config = dict(
    vocab_size=2048,
    parallel_block=False,
    weight_decay=0.091,
    dataset='wikipedia_en',
)
Each number is 128 + 32 x the weight over its row's rms, rounded and kept within 0 to 255. Layers, rows and columns count from 0. Numbers have three digits each. The size before them is the row's rms in percent of the matrix's.

# layer 2 MLP down (transposed), 384x128, rms 0.165, rows 318-383, columns 0-63
103:113141145119118111171009186104072108152150147143084135157101127124159079150102142171070174120081080130117102099183153151158120127115094118124178084131097132095122113148021111133104127115142146
097:161164164119124068145103118170084156097144102150123171151157093119149072111154155060146187149079172110147114194134129107101131123151141109167122141128157137108176132121127116081198098138088131
094:088139153133152138162145102129146154107091172174090155140135137116107096147185191171130156126066110136111165078131181131162084145130133096041105125150097167163155089123202153144149135106059171
085:137207132118124088163044125098148107159115075112146105192067143142160155083111175127160145136152148173155131153180127049129052135132085077113181137133147136175102128154079150095143106114122101
095:147125130185159126183093160146135128087143141152138110194108135156087089114097141091150071125105151194144134123153159137172163182079132107133159111053138088133124129130141130159147146117157142
102:110114162079114082075118131134175213058117147141185171149090117123115119059168048144154125133133141186170100135130114191133099112153129175091161079103135137087165165127149142104154136111110143
112:120138139104135142094139110159184140107093116129129110141183163137093127126159121088123232141097090072152155098129129102048125144149158090131164147099131099096169109107069109125087122125166135
093:120094110123098129093134135088092170189152149183177130190060076152130166175187134084113134126079141162126094152096149123133150097119162131158091123172104167173127100082153102123134139113098130
105:204103161116134118164156122206125202106131083139217141122123167132197141148163167113123137147118185041184156134145103091134123154115119108071098211070157132156139131165111131149126164163133122
103:143152141174094151092127116086147140124125106129100174085122147143137087156163101131060071159125070149119131132098113177146176138078089078137082117187090136100148166126147180098103132109132159
092:122054069086160145109080165185094107079110152155165143148147095128139136111084147142157168145113146125165141149081099142122116129088174136090197118157070141179080119077109089156097152135099108
096:147132118130098134165104138170119174158136126201114134130098117136104100136115096134117113146137132104084152169136179142164206081142132153104049097141089150136128098104122161142104152089150155
116:089101163128045118120120105141203107149107154111140131147086142109201139088166100121090098077139096228116143092122143192096136086095128135154086150114103151090145117149168145161147114118105130
096:151126186131095092186148110115129135151146133148176108135148136121134105087120144118171146176110153135050168124158125173104069100110128135095164129170224177086102125110116093100077106153140099
094:145145205103134177114165080129123121136114094166141174132139134068079110113197181157099118167130165141081129059138161173201129155092103099139168130132173113095149192110146108152090123072155134
091:047127179134096092118052072183103204099143121136163145145140105192102113144190134130114130133127072122081143093085150123132154157090122174115136099136161110189119189148141102191129164144120122
090:147134084061125105114147150099121116086128132083099150161085102065178135149097116100069154154069197168126127183127152100104114123170128116163147068005164116121068096135117146115158133137087146
092:159117145116189159095205168133137100148152138162142145133143113122144082143120093101152139163185098186182149112130140120125149160170157132116074131146134123187111161126141112106176067092141098
095:114121090114098146148152141161101153132121178155115081136136108210154165144083151125083134092148152117115119131135096180089097118189144146142162128090107105108103168112101138057114151159136136
082:171109165126115100083141077098172127142085125121129132151088063159088062122110168141066159138087087134111125197120148099081063089147124088159164161143105138148112122165146140163143103134093165
097:121112168143121103122145092140082092109151157140097158139112163141135122107169137199116165160206095101074051140144120124150106179151215128130129103090132157151130120123097213171125141096190135
103:151179118121114096192170115106088144142089073159081093082104060159118145126117091093098166149104177100142118102127160120147121105143151099126163096136154113114144034139145164123147127159158120
093:094144191167130152157096084075118114212143129132158134106201121162162162147122143132137164041134120200168120188119110145166106096087138173089113102132152158101101168173066125079162136126134125
090:097113090166120092114057151145099159135151092124124114074154204125093153182093098125068145122098174148072155123119117105060136154106151111101117120087079115112134126110109118082136129190163150
091:093167182158103095093069174085192143173174114122105148136096124153119141115177210164125135132120047154132128134145130123140109145082098128148131183151171082092121159101108152184114100128130130
113:148136080108100154122165124139090130161170160158109127149087088092092170149146131098165142179135163148162121160124152140105194132138082129119136114169102171126089094115084140115113134091147114
087:084105134110119118084111130107097156082098181136081193113185232099109091114087140117119131141212149168070127126121087153170130180151186120152137157185154123111132124095088140089121103093094078
100:075100099140145155093156135146149154109053135078127132133125099132156113076120193130150132170141190104114131117115097087090143086186115085138159082102124111107143122057148123209095137179108126
097:088169152122126174072134108068125128149182126140170172123193117081138126157110215169135125110082132102185097166125147093176141187133121138087148168177138088145130102152117107164123156127144116
095:143064145157149113127156125153145140132106147122128145120149123156097132104097082157143138145133146176201118093140163038083150122166107109061068151123069082089105086184120148137108081149159119
089:146092203100118116057118107118156125061130133128131133142050146122145135091134137101152039141145136125090138138124111155115108115090092125125148164188139098138131165099157114118116136152177200
088:142122116138149097082121089112122128105117117091100118138121181087136141145108147116093076143176159139082126114161158034202125084068184138149131102151124131156132099168116124219128155125111171
089:143189150139124055142138144147158102141134128143136172159115076154142135107120162143108122094106192123123101054087170113163189101180103128062132104203077158087106069149108077114174142108166116
116:184099124155137129120105119155117127109148139120177131179193164147151049106166169116135155161148087132090147176153143106104132116191124128109089192119125132141149134103141154116154157122157085
109:129166101168128103158135168103173085132124142135134114088134133066154128102167105163093125120098072173098106119130132114120120134121162136107138083106251049086153164092151111146176130133127167
101:127107065098162132109166100170130106125103105124110055143105128147116117115126115117124150156163168112168084189161121134111178118107177064088197160140148170173082144111083147112162153167116103
089:168152103144101150113114143110125109144128058206108089140128116131149108107139158090132086103186142092136186086108172153150133165149172142100100101129212117141053125189173131133093128099149163
094:110054119153157142122143134136133120102082172140099131112158116116094090090143065092063097201132109052138112077131124143133111045080100081152118144083111093148120118144085197165105147184112141
099:096124172089117105153123166142140173151132149102157114160162137184137128159074148120126088062104132157128129082075136132093116126074162114121137152136084184087074201109114145167070133174172143
101:151166155112148192063191167148074109102209201174103122107151151129080110096166153095169085110087111112156157115121141109121184158113095141101100167065103123076177089114069147099149138148131142
092:098174109079135151106116161133123113077050165145130116043110105159144146149156165128068081124154087178167123190090122108075148119145145134095116130089137174126140156091077105057061078118140075
100:094116141072091124104094090146110161139141178156104124134124124082141140108105098238148104164124125164104111127108119142141111168088114175152126130082094135195123132110096117107162159146140128
094:137033107098129117162181102154087170098158128145106121150090109118107162147092132131102118125159137157127150143096129162079134125081175080093140131153165108101100160114133127133102135173143168
101:098172098124167061098132122079088166123179093100126105164105096137117128186159077074139149146055173153114174098096112145072119101103135109064108116160088120099115078119078146057152148116100135
097:151122163138120163163116125090137114169080102091101168137171085136102146187137104153132094150117167115113083157191182129161125100088145110062143105091162123103105162102153110173102091131067099
102:078073120130063107165218143162103135164107129123189131134141084111096154136116151121173147159128133135121163098105149174071115140159098151153105142083104140149107082142128132186103127132090148
092:135104124097097178148084067155139146142152136074155144122131137132125137155144128188163147097113144137094137092164101102168182134102082148086091074064135157173112140087166044170149123088222080
107:164174109150100135156126159095083117082120174137107115117174132118136129146151102177116107168129136111128171155050104123082150094159130148102142138099085075101083124127134177152125142154093103
101:106132166171056099106101099111125121177099095108122094141141153105109057098121126149148099188117155083116183155145136179131085168167157103121127160162181136134143186100064102126155136123160193
095:181135098111132142075163131125127094140112074142112169140103126131106158118174087162133124103150165142138099105157073136140105169094150146057177190193135142096158108064116100090125144124110096
119:075186164150171169106157041109141096148167143104139145135112150087108068131125135079097168127096067153160091119071131097111171104149142137191109085086113153119160169147115152097127195156158095
109:165142150183151076107104110093138117149190118094193167157131148089146167159157113115123130053150074082149144130130121129129132161124095136079163126120121145150131146137066084145146129052115148
096:102123083109167151131135141148194152162180171146123142074146131206156084100122098124130123162165103123122117069193076094105114131187112161114152136128124139091142102178117124138139168150096156
099:042081129093098137160161165154089156136130150111102071143152171150098184122103101130111167135126091151140162185149168121161158060146069136159133082137155141087174089107117133165140106164121096
103:100124152120104107164095129113159135126140130109170068122147102147156111141090070103097108157138200201131106086146132164137198163135138090191152068128112127102094092102089117121127193110130105
096:126061170127068114117116127079205093124152118117182113148145105183148168156123193101152111157115137115174147073157159143113083103163128072110150145161158104093189136130128154142097125057136103
103:096137162144109087159108144141092131158104046186123155119117105112147105076101164113123179142074132057126122161147139100115145127110127111187135064150128134097158097102162148059111071109103080
097:044129167140091169152122137089096143136189158148152078169128186098106117082208140138116187112170113144143142141102163114119139142161096133184099162142155019097100129097131124152115117125107115
090:092091069075180167130113129139134123133154118093121107112141100173147139113144149097216174133073126015043122136155140134112143094097124111110110090178188077089076154112169162089150135108081160
117:116155146177104098084154139160103082133097163142077255163127159125137159079121050125108119121073204122119119118140073151118114129106097160113149103092120088127177150121098155130118137124105109
091:094128188093074172111134137086059111172125121106145060098135157136081095110123114109070111131094137096162143059117093118173151143120157050117109154095111090113130173136188167156152072058109112
106:142131170143136100079111114128128056146123156155129172101087137129126123099154178133132102168139131118156137086110077133173060175107127142134150175134088087063151181119182129083123138127142078
122:099083133123186158118189104154102120157102165160082130153083136138144128126107125088151119162133180095120109177101154081113093179181192133099156120095066130180142139093175143113159142146167156
111:170143100108161140083123117117125127089131143139147101133170039130119099107099147128122123099175060104126117194152158167175101126126133155140080145152207110130122123166144137123137200179140126
102:129087142130042186122153156131120135133163139134086131118149126105109091129113125052190200078139112069101111120170120140148131133121111144112126108151131091131131176140203091058141162077139064
097:075157091124136087140129137139164106179070088133124146135082136125175113165112153094141070080138186114098147156105077095091129103137143163121127156074120143092131176056123177100150143166184120
# layer 2 MLP up, 384x128, rms 0.187, rows 319-383, columns 0-63
105:031072123118086200137111128155157164073145128113119109124166112128069132155118164123117128111092091125093092089101130163094168131039099158132153131071083079127111119141077153100132122123109129
087:097089179122122121166137132123127136178141121102080117110125123063130167133152122131195154135088071140128116204146151127122141177138123147109163219107137077092133129151143161139200113138162059
096:094108109139130127142194185153133168143147079173078148123119131133116070103130139158120107111100068129145134133097105138120140158152124133146078160119126116115147122123141068173144144083194177
092:141217135093151135101135101160155082109141126113173155127167125150159144108154132164154139131193098108101091129176124182072092141113077051168146189120127126090121130112174110137073126150104111
099:106113087109147138180206145126139119144112119139173120210110112197192152125116169083115144139105099136086153152194076117111113061126101161170079078102139103103126143129176147131085065145106100
098:156109072149115126116094139152150137157125170133114119162137086118164107145113162211115127114126159138160131129123047117129088094134090103112135119143068114180014104133112159136238099176110117
099:097119135112096157054131068136103122168157115160186188147095141099147150111133111125110137137145120154096102152145109180124145083068121191131143108121159080206056131123122132132123100114194081
113:131072136080163151155128129122149137160111141126125128107106171078104086150082126134113058131038102144114144071128074136033143190141166145161156109148168074124149125167153106170152182151164160
095:162104110084197124129151073131116149113181155151115125092118136172119113143124101087154134138109126112162098156142161082056120135078119131136086129133087155141137137114065121129144147123142063
100:156151158080140101133118099064106106157150095097163120154110201062142157123184111109180114107122193128111069122159169125137177083134081147144106147092184125168190103091150092151145109147142095
100:088081137140077113082158157115150094084160086152161117143126140085110119093122068167166116108121101144133164114122151114059180133124138072129110115137085096145092201084165125155137109183161141
108:115159093145125143112069105123154124077172079175134083173117053120182090134187169085118131098130152135121147106141141103094103106172123189126174127061170129118084123086135114085104182120143131
101:146072165127136103156117071164029121180121142075103132149142135096150155083059078204155167096081133151137173112171126083140141131070103106103110089131086119148128143127101119166115112115165142
089:142160131136134140157106151135152105139125109063128123105115150114160056094102187097161158141115137183145138069079095118105148120177151147091113071116127147143125155205143205123089161149118069
104:163123110136168170104144136103171042149043135062065104195178135150135090085073156144088125137181176167146132104146133117166092152133150079152130165096118151139113085119197078119131138154156145
101:185203154176082098160074120106165146082155119140167113121175128191110143152075147154127149147145151161066057137146139151099115126068127087094093167125082133115142158149177137115107142092152145
087:086097049139117201115168130112065121167107105132119146126112123100175121123128149059113148139124113133140176109119161188143126096146094136096145105135123121138133121112116139058193108136097117
099:140143100131110118111165183046079111131088079109146132195119150133115115161149153163122125157152112169182148075123118195134166138103058136094028121136163141097107144105164158082197171137090129
103:119146139154136134167165124151129124145141203099151180131112157116160149100147105100131083098157147144176157052143155162121160148143115130081125163154098120160119124125107105039183080124164119
103:137188147150058179105117175104156122155112117113111109145145096166128148139093142091135147142120184096096115079081129129190153065138068136083134097147112149119071169142183141109140122163078150
087:146125116161100163150172136145191134097114085080124081071098142138154107203149168110153063075113122164177133111132179170181131116071167187110188079130127085110106151072155144142086176141140100
094:182158159138131134140115073085119152162179113061101190148127122139125121142129194122177056148127104074127155133141138096099126135163111133110147203144079127119106066103123075114144157137113142
094:095132128131099141144124105073189195108123173132077144093203086117107144119099129146114116121140113130151154108152134167106153158079104189128129096123164106154124114145122074136128152118112146
095:125137053063165143104224118126069119140065161168110145158175095096174135131107113072128126133124142194121126167182152170116175120133175144122131139083138175142083054148123191125121172142150157
109:097068093139127169128106136143081148112083171158148144066102121067158143204113089131061092191138112141161116159124193138130133165208146122146164105117101101126143128174149137184113204137149138
099:157118092186124158096167063137109140128136143145162072076115136116114198172141083148083115117136102135123137139132096095091116131161086120139144101064134152148076168097105163122163099082128131
095:185162167167121069146045065130148111068163141101104101069110097139128130166168112109089150058109110120132116143150083103129131115066102111165123135131039123103091180106149120105150136152132154
083:153142113091154134165060137152107121072176163106156103167137160089117178116151071165092158121147152130126173103134167129145115139177083102198126174123118134098102189151110144012132153132108143
099:118132092134156109162141167097109103127152139052122104120164111199192125143135131108113161129132108152114095066098050148155101151102116168120125119099109168115088188058175173149126109099140138
094:125130151115200137096123114141100146140208104165078150116197120095172132047059131149079109123142134183131090116112129136159107123152083178171131131106152155076145145144128143226073139131137098
091:092180150079127175125210086140116159078137130100112136107117159154129151136165124126150131156141126107129077074109129173115136179139080124147146097115135125105170115120190100154146156095157135
100:120125148035116194123067118155151159115052146126149120126110115102108181076100085124133105137128043154098082140140109169134127167099119112143080149192127089145112144137099132094135104149156145
105:154182128128112117133136117106147067137099104111114073163092140163058138144162141120164130113139184126113118134140117161137130116109080134140167145121067173130113174129152133162096062137119141
107:135137147144138184075129096123123166051088146106094114159070168126084121082215135048135169172107141148135130144139123126097154062149123140132129088132112122078172143138158169127126168127078069
106:148115112196120114136093167079131188086216137128110085140163097118155131156103074116181108160188088170068117148129138073118180148141051201166141122203162150141141110190122142163105119154100119
103:074063122145103093197158155127175125092157143141131139051134087180142147134120025132185100115137142122123104213155090122168119022097157151137114084175146115138117114114136128184195092089123109
084:101034126164137077141144128163178129130126136163120134145110111151183110069074117130141139125126142128101166155107187179117140115067137149060085101075174127163144170111101100109123146129179112
111:175111141120144153151122092162089105087143182121171133103064052163166143114103113139133095136117151137085116154111107124101175054133061134144114134112066167150097177154103133191109068082115125
099:089135135167171058062100110136139126145119130126199122041103157090114150060147117103191109136084145244154118076167112163118094156119105120123125101137092130122111105122176149179159132142125101
101:124125120088168148100156085073150089153106122121137179126163120144076110134107170117130082111100124109133074150162200114065105176112114152159169110101117110162106102140165121154167139068122123
090:193165084130146129151145108138193115073102123076066147126136136159058120155081156141110134109138102104157168107110120192111089096108093094142131087181103114108131148052103178165183136103172148
099:131171120155108086148118148067152149075157070107131108134115127133153148167181180112146131145132089111149170065163185134147115166175109181204184119111178119147087145099139140136128123089148123
100:117109146133078192114123152094108126114106189163132133087179080182137134146089130105119094073181116087146158103100107116171090156144083172122109217059096120151123174176137082150122135122189102
091:136180108071128060129140209123113106118156130104152171122110130163181104152147106143105128133117132070131130083114129093096140110149104155172122136148093079140112141137097085071111133153118140
099:175210156086187091145093039149097133106135130145122126102116117115144072172141130145137098178149107117110130175146077173089095140123156137098139124107147119145134189139135189132113158147124124
083:120124138109126168085132116148145100160135121122157132122105078078165157131090140139111144129060207162092177117111120093075116119197076145152128130153083114101104152099139116173148104189087123
095:194152113036174184134114086136152137098116097109138114164118061136142046177108116133071101075202102154105110200103105084113121056137100115124111162163086162156177130111159136133126145160192147
094:129086151064155138131164177164111129117092120106062137122087144105111140168073148116125119131119095181155118108194069075146188108108094111186123152129101112063114171140106121166176146161125076
104:124149131140124215095120154108098153065154098139102160094184138165165131116153171186162146092112127135111112106108138074091101083129124125092154163113132088165204178105119142156144124150161084
120:140107156146165122091123128150106120102090180130107169123188133096128110056094088157098090146097094113088081131061159100137167128124136186196098067075149174104152180123121124148145173093102148
111:162091099147185066125154142120103133130110108101142177096144109048180096167158110144133062151090055142086060151150111158091120042082131124078129140130089086142107097123166154100132140135136067
102:137165076155125098127051114149135115085097168117211112084146099086141089156135092090152109135076168133079122161099129131056145143110136091095127112082153130150072158114143135185149156159125112
098:087133143170125119147128082141068063040090093136101150120103101119122146147101119108114129132092059097097124162061140146175151083156122145161073086114133130141093112130091173108120080154125130
111:095126120111142077133182029091093068133144162089101160155136167087111087098112139122135099126172126116075147124147198119109131111123138152105158099164132168081125135010161099108132129112163139
094:129151151061124109126136117097122087134155117132012107149016122113131152125124106132091197119148142080108138175128143132125106164097102163104138144142081146141120160091150119118149121182087070
091:122177147135144159131200163128123105115117113097167125129155089108047181141140165121136086103085172144085136101156124116123154164160124117110068094127102102143131154095101186176115083090171075
100:101069156141135148146117155137111113143095129154135127116053149142142105203107130187090213210110072106141096122116129155126109128103146087142156156169119122122142139107145141113165111172161112
081:179123072093123125126119121156143081131118129180121064137121062119181168135113084136115081141111148118181104182132193093158153156103106114096120143133115149117092135177095140133110050176131130
101:137122119140150119124125162122149080134082092085122116137118128161178142161138139064132122075110142147076116077109131138044157123135104155098122116122147092180152109075196150148126116116139106
094:132158073146124102164124127124131112107147062190088136162107081175138150141108129085134121115139180135122132164227152107127129172117070134159116114128109153178127115133116125143137065067133117
096:107158084114130119116133101136166115139126193130132078154104090136104150154129124142156131065108100133162082098176110151076148119136110110155122016130126046127144095140073134141137144255120170
111:075193153091090106093139136123085068179125148190118157186117137145143088148204112126149107150143205133162116116149095188101103107124088061094099113084115141112105144139072162125168160096160066
092:165097105147182136132132151128163114173146123095073110152098120171171079219080143164124048140090170122096169144162161064098118105143140093152170133086094133143114135071121145103170139122119115
100:201109098139121184183172106148147094094110132143102116115208109170128099072105149092088157138151125125138162130100144135136170102104144171097160105120095068160114096096163069169128125111192177
099:090151123154121143111159109109158111136096140119047136158154118153127162137108091135058085119144162145139099075078136150118149122121080122171154067081155126107118127115154160132131089107178135